python train.py --num_hidden_layers=9 --hidden_size=160 --num_attention_heads=2 --num_key_value_heads=2 --head_dim=64 --intermediate_size=640 --vocab_size=1024 --hidden_act="gelu" --norm="layernorm" --norm_place="pre" --norm_eps=1e-05 --positions="alibi" --qk_norm=false --attn_scale=0.125 --bias="all" --tie_word_embeddings=false --parallel_block=false --init="normal" --init_std_qkv=0.0167 --init_std_o=0.0 --init_std_up=0.0167 --init_std_down=0.0 --optimizer="soap_variant" --learning_rate=0.0084 --beta1=0.95 --beta2=0.98 --weight_decay=0.069 --lr_head=0.0112 --max_grad_norm=0.5 --warmup_steps=200 --schedule="wsd" --decay_fraction=1.0 --decay_shape="linear" --final_lr_fraction=0.0 --batch_tokens=65536 --max_seq_len=2048 --doc_mask=true --train_tokens=126600000 --max_steps=1932 --dataset="wikipedia_en"
Each number is 128 + 32 x the weight over the matrix's rms, rounded and kept within 0 to 255. Layers, rows and columns count from 0. Numbers have three digits each.

# k: layer 6 attention key, 128x160, rms 0.134, rows 99-127, columns 0-79
# q: layer 6 attention query, 128x160, rms 0.125, rows 100-127, columns 0-79
# v: layer 6 attention value, 128x160, rms 0.148, rows 64-73, columns 0-79
# o: layer 6 attention output (transposed), 128x160, rms 0.13, rows 64-72, columns 0-79
k99:158076127133130138107134065185127129069098135093144087130124161169078130089128098141153149143119160190137085032177167106161201106150121159145138113174088089172141112140156095107104121121154149136091136160110111243103103106108175115196088160
q100:080227098161162138119106124150103131143110152189132093053118165117098119183128136041100120112119220167136094149137028183127094125108122112106100028151115113162146105115050138099121084106064144194071150159123189065034098155149168159208171177
k100:034187158127105153118107201114122180152193129099093098155093137174139180174149141068121118146137225200145123170139072175137164126169075098177064143134117164135143138135123202121161150156055102075172131200137091195133148104151207160196166126
q101:074137179151121105109121091116117088095128104131163115157178137109083151229106078199054104141155197123162123111165190120062145104028125141106173122137093120093115164164118148111174075085116097197119090099114150142105179071126126137128142087
k101:104088097124110142124106124134087180154182133167149101130112157110135195124184171186117149109111160102164077150114112131183079123103140207114106076104126118186160111105118060096034091128078168141140105157134084081123105091118186180090068197
q102:117112132090118082168118109136130181097111146104144106133172090156129126131131212172153145140114120125117116133065135070129159109079077108090105107163136090130110060140127060086194131199065126176061073127157112160117127197078169143127172157
k102:139148154200137133108120118171106162179163144180186100164162120132094092058128092102116141133106099131193063092094177084065188088090147186081065098079140127090143139126138150080138156193063126159088166161083099123109036086147135096199079082
q103:145104081101169150079167108109117154084118171088140163145144138157153143097153181097115102124059104094145104129107095103164096093154150155135124032193129115098088118117227149121090157149054154103119173144104204154138122157212115072181147068
k103:148184130128123138110065218183074040046147139158070099103141110115130124111058092128159143101133132171087166113084131086122175127213117119142163089091098165175126138115157130092101173084108137194079124209067201137175132150232027105150142128
q104:075101143146183142110149139117130122080113167124096135080201128198175124182133183138148120130101098148117090113147109115215046124121205037164132180154140120072177165135111144096149148153162059164150129149140112085060163031176097135089058151
k104:072140130183139147046121101080182067099108135190171073161163218112100078175146036096137201081127103158143147094077108139170107158150145186138132151151201155148089113111121086140218110117188046136094151160149214154142142117196165171168158121
q105:189176179124125074089222171124086150104097144144137098108129129064144158106117143128087182107093124132153094125165130149144114165144165152180157087166118084134173097085081161139091103108081190127155080143153116100081099124113134165118119158
k105:130191094155062114128130167088166135083138113180137191107104051131165140158138149083065060090124104062114188127135119128057093121255185204150096132074076130141120122134134047129133097128095159171168068148139163164099144104106165082105162139
q106:128197173109131193150135087065120119128106166180124125133110101150069036155133140117171158081159150080102075144164211132119131128119101138149116080087147141075077095109117203094080158147105126123062148142169111108114095119113110149115151177
k106:071141123100154175158142138130102180147142145080153245070120118187108120105059110155147182101140092069137095140102113062134129140153074114096119148109092141118078132157135095159158167174088084104075185132207069183130083148157163162132111130
q107:144100137143122126147170140191083145167123094081173078137081097200107048126127164144123173123068111102180100114165141060130071105191162098105167122120096146173208100123174152087124133160162144105142070136102097026183122157094157112107142163
k107:053115136181102137151161178106246115151153116100119162094123157171137121117079124077124136120083148105180142099186167048150179122228038116084134119113176100194051108177119161102101169171109193150085109000139144096154155079180174143181137128
q108:151132094176090166088115108108142152088146154156171125124094163189174109121110111167148099136055102182143054170160079152109109163102118020182120215103136157096165060179107123114116102100160130096104174122159107183102121133151131145146087049
k108:025135133113128168163142100119151092118091113148123117206151145075159107139110149111134115063092113103110119070162083178171108082109122119132140099030139134129128124109190187152151137184082115142141169145142108130134100052109131109150087155
q109:103085123166151098167100166141128120101137160122137100064085067073116086149139079152136074092182172102116169136091107095122132098136177122182103171075114166117087104104100108080104160169154108204017125152149057161019107107134179082124117109
k109:153099097114166105223081147140084150083070191100098107192146173105160085024170109143066105041081183122108173089134129163155148142115152098193099165107130115031100083172103097088109031196089086172211155125140108108159129208157175094157133169
q110:163096079061139164159075131162135098079201138168086178144087123169098168165091189164157126157152077160130159073117105141150177101091095095205137115159126127133136082111048146167114131095194102123040101163148166075173185107105117141125108148
k110:062036131126156052096133100176137111141150073187034196133094136182094133151042097132153100137102068105147158035124158164177092153155100119154097144169152106112205192109112111161170083102111138109138148060098123049149139138153130081142142143
q111:153157117104170076104157152145132129148121107203137168152082107077114252141131143102120111141087120129104068111097051151162129076125084108072115135052194088109178107176138101141206061188170165173068119107095090132102088114036096128105086114
k111:060127163042119134110191138127126140138126130242146225147112110129148154150096129116093093116163155113057051119128144185082086133049113138123070167131172073155113150111069177072097131178177053140066067138134168186146132093185124109095099069
q112:070153169125128113178125106173159105186076051103169139116071160175147121145151146112143083139124159119187094122093122128136169116084149130120066142092111151166087152156102119121154109102103138123164176145052146118178145101132095065077200112
k112:144196191107158116114150110135158180075101105105180113122121140113121094105192095056134178157063193098099145147148170119136149195147141178124089171120103073168102103153172146153141088115138118143134113136192132039181196048112109139120074124
q113:143134097109091162205070130071161162134093042139178164026112157109164114074059136118170111138140068129106110146160162085061149148116110099150123114172158127142148130118095121155086145090137094151152116150158086237123103112149142138181110198
k113:179120091100100135082155119125109163149128107171096119163122156097176092147119092134186139118060129075119064047083175130104146128127112112027155134200126176147118199146146137131090124156122076126184125078107123128112145099122188127160135126
q114:076157109171152101076125136089163060045203139151153099069179154119150119171150177145156125127127139184172064115102112183169103161090103097108144118089118160098182160088156126143113124177145133176255158155184195122127135150110155108130134142
k114:146197179155128113103042082087093104162060101076164142139185144112156118124195046148101143098073119074089112127036140161104115125126115214171195089063199082154193150146196126117114096167106091118193107073115153140156096116115121174127164101
q115:099138121137175102144097126127158129136103097100128082101066154044106058078101131069053130064147151175160141106107133151106103105184084094085103132144130098087076130125138140124168092076162085125140087214143120134099126161157150076105046107
k115:218105133116064048185129118105136142114085160111174179081106164175095102161118164099108102084162119125188200129150110145135113120134079056075096107120139128122127162096123138106118163134196134067094086059164137168172054117182129178146173121
q116:117114090111244116077134152165120148127154074146118127143141191133123124085141108121108113083081144061116117122156079117084103113096133193161169164175118155148155119141114091150137142060162146126157155097115135159152138105092088098114197137
k116:122076020105149164133186127119113132190146119096146213092065137124154096110149114097108097171120114093152138145172069137145100087138123139153141128157128141158084114148192067190187191094148143150105120226183144124201119148087078173100179127
q117:170165155110183099171071051044165220117045172104053116105062142188051120102105119151127162182089063094176141096133211122137090169144109134122141083137157063164128108109158171102139169061114186189176134155114195165082161178114044175115109117
k117:138092123111135081142094165114155167111115067153109144072100088091138134093055108094130096078160143144113100110062205130155124177160136108093116157136198145123117150080120090154080103113074131125170135227161166094184144181203057168072099119
q118:118171136153150170132233165045120082183203186128130082129090129188109126123127106159163136174113167114127087087071107091123146122111185157147140159228014101143145107142130111143124234140054142108117108121138148070219164098137091122197078130
k118:154181184153119123068091137156103162169153172145155108070167141189118151134073071163115151082066109060158135122123119094148207146125062101111077178111126154172172076197135120089122114043157214117115139175143120106133161140125102119104159000
q119:175100115122122126149167122112098129109129110070058170138147117106161141172119171076137085075097089109132120186062109115161138107106089098166194102104135095158134136083144116173131132164219146106111114141172151088098193116075075086117112059
k119:146068161150132096205139146145094114095148137169110175154149124152153131163100126108081110158130047149047112111131067058110148105113121178162095180186123095133092138137110172134102144067086154158076146141075165089176147075132119132077120188
q120:140143108065151077158075172167149105128104064108075103189157146130143134077115128169189137120141032147180091166159153100137162106130100151161190084124146116104127055166125155124135162143104123116204120115109149081141170065134152150220087194
k120:182129147183169097128163149133135148192104102158076147195135083102118073049154096132106095160136118122159196163119121096144196122079103191150169174120170127108203145149086120190169148143105129103174108154092165023140072128138120100141119109
q121:069109116123082152074157133173125184155109142131118177106155064115139087144101003202068118118108081184123103090146118095133155116094211087116103044097171121122198143101114074099127113187132158041168114059104129172116159160134100179149142055
k121:109163125116106128117090175124073139121108174111132147114236113162109085142137092043131136084129120160095171126079155078077183115208127117212123109155124089151038102174173038150154173162162146146140146145206109060109128062090190144129120102
q122:059155201186064159137127121150094168143099181188139095099126094095094184134130109086138113164155156078181146151025077190095133176144148131201115092164137159055095099116066150222077126198174072124168091161114137118200075072094200146119109106
k122:191169183076087066086136131091059242044110157118129141117105172093118087120153118198143104220109118115177141137123165156066120111181146124110218072137148106125134077100128183167075126158145116074131079098077137164099093112126129095132190082
q123:162080168111181131095047124167122070082145086111113121046081195170113088132141124065135116141138064099123113148153141144147146138115096184148075128157162156112132121200152150094036138185094147070143160157166142049132129099090137116091137145
k123:096091112138149128156127190107115102079153120029082102126145193101108106116103059118173164233130105129117141110122134092147078101065102155147089129158090162179096129165147208140102136167145113121104174070074105123144174156097122175156077134
q124:137110069139124139138074087174137097127076118095180118114129051081128158113116119147213092209123144141060120147091203255151118186122174177100051019125066137115119183196123103163144134079235153123171155145069131095121122131174132099196146172
k124:138084119073147173114123169174149156192121160104114057080142121111125081115160106148140152131175166151052118175144144157093100131170182095132137084096114117109121154044100135179114091139197073151164173077114163101122138096192122133160157156
q125:149060140116120149090156109133140183127191125047084191102124131125081134127064124165121106121117138170093095088106049107083138125049052156123121128102098044143093109134111165127131178134180114150099171162126190106177138172115151130068089152
k125:109106130088155086130097137213128155088188139196138143121116092106155125185072093110111159087090116133141107175138137105156192094131067120170149115131204104114109185062124111123101147119139135065120161133129077136181207095089087150116108082
q126:091129075139146096107122137165159079162115174124187142152160109117111104120105081125090131086122075105131134196101130098059088171130062132195067120103148068136209207102061177151126164095142135070146096157106145104111114114149096114193159096
k126:177134101113122116103152120193093132133125119087070113206163103153097149157084161151113075052065132100153117196133157105090107115131026068121139115171192149151175144147123097073169165129222122086186084141160204024147154063146182133080144187
q127:119107210108184136191086123039099083164175149044121129065098155114133155179151159147117153133130149127075160229122243136121171157165175154104211105102107161182201165203077147063095166142165143183142069131100162133093171143104175161127125173
k127:182116170141129084127103138118044123128130139068123168137101183131154091172215023110026178198162111099099119212106213114137176123165157106044093188084081156102148111158148108084098083113147090178135175084163155122055166142153169175115076157
v64:068111139176113161102127136115143142131153120078160094106192125125096136140163139121088181172101125119119109086131117113151113112064136131166133133100175129081170160159136087153167066154159110116127112113122144132115208122115116102052186148
o64:086129128095130135154139149138102110131129126138125116087134170143138087119168129133133120155126106126147146134102149143088146128113139089181144093122081119114089175112127149147161095210049144098144136128128112109114146118183088068100110139
v65:142119123147100087101180129076152141087161154121106183134072175143118099150112132121060153091115195165105095118062145144141125177121118093131107081158090111167117168081158095134103096106177125173153160161139124173093112148137065179170116153
o65:084101090130084136111159087135102150167121133098100111092120163101146149092067164138118117187184117085114148112129110173132136173097119133131131129108161131117134164130101190135112140133091112121157164150182162104102081128169160110081137133
v66:137141100120137130156139110117122116143158125123119103164155105152133152055129081127133109158146154129157194109115097148151148106110119117113086159082101165181158116118178090213089072142116096080142153153137119190131103112150154172141187146
o66:153094103133074096152105129115096187142130164109084132086094169184114144144136156154111125092122114177069100190101123167118095163168131129117147094119151166151178150156125094106155149103100127146167133069097135136099140133198089116142126155
v67:107081085113070153172139108139089097107068191141126117119118125197159098153103110136113100123144148201159148176127123102132155088081113117122123195088138094115110120104104142083137140179159117097127134105171124071148150194128150126124133106
o67:090151162172094151144123136110150139151139112171179104121112109089083104120164142080109131132117126084165123132104136130111097122110161131142146136145111120146151085140162148110101110133140120118164117090094143143116147145126105138113110161
v68:102189123069090097097127107149162096122144056130149072159109153133143183148143103122149121154123161169126115106135153132151117077128131050098118157148103142166111068132206081143070143082164101128141153161115117106122071175132122166101122157
o68:155189145121119087134107129059124191111135156069131102119140090175056136132076139123049121105137137190141062176154112140106120121151138142121110092076124126128177131135128137186162167138083168140157109120110174161187111119140116145107125101
v69:111092068095114141175099094139074133160131110072147123156191094031113155156171135130174121185134179146115156147109117114140106112128074138106109085044203135152110140146101107099135120122114143118162099127127147133134117150145115177191128042
o69:155171138060168109131082181090126168155109155121093163078135128141104126134155161143059125102124090203124073093114132179154163081125114164133186123128125117073086146076154131131059137146130139125096118160130105143154089150123066080093096124
v70:071162146133122084122154137188117157122066160127163149077062144158101083124124131140118119113131155097123160094136145145176117096139152145078074124117171143184102142136096155130171107140158165135130155129110114127119168119144130096050138160
o70:207105111122118150101101165149189137084156115088177099149167126102181154145125097118105151163129147187155059145187125134095177118128152136203156191168135161109102175124081140126137140094102096068136123134087092134123180084156077072166158155
v71:105111090099094088131114112151149087120096136123092108119193161164117159147096088174152119088149188117139112101154172181135089169155141082136107121135100127136139153080124133128130087136116158121174153133133122109136145111117177124111070129
o71:165151163150110098108129136154141152113067125120131075115150076085117139126121169107101118167154088092148137107106066167109093154107109092153137097114149195121158149133124108154074151125131080128186101154202081144131105150137126153131102138
v72:103080094149129133121115133047176174161109094131137109108146115141084083197128092156131144150072103166093142132110150129168170079104175146099127138181096183156081122143184129143101141109133135109115135134119115120146087106113166077151109124
o72:163125129142143141115097121100161125077170171128110126122101138153135154108129116086141123097152137109117179157143120098105157194103121100125125162126132093123076098089070088175124161153073097112124155130081136165120135133139172165097096102
v73:128145091186122136177111179124139174145145088175183187120084196198088023125158155103116126119154100193122162131046145080139120111103140173168160146128120169087124130142143093134111132137145170165116109139100150063115108141135156131138113107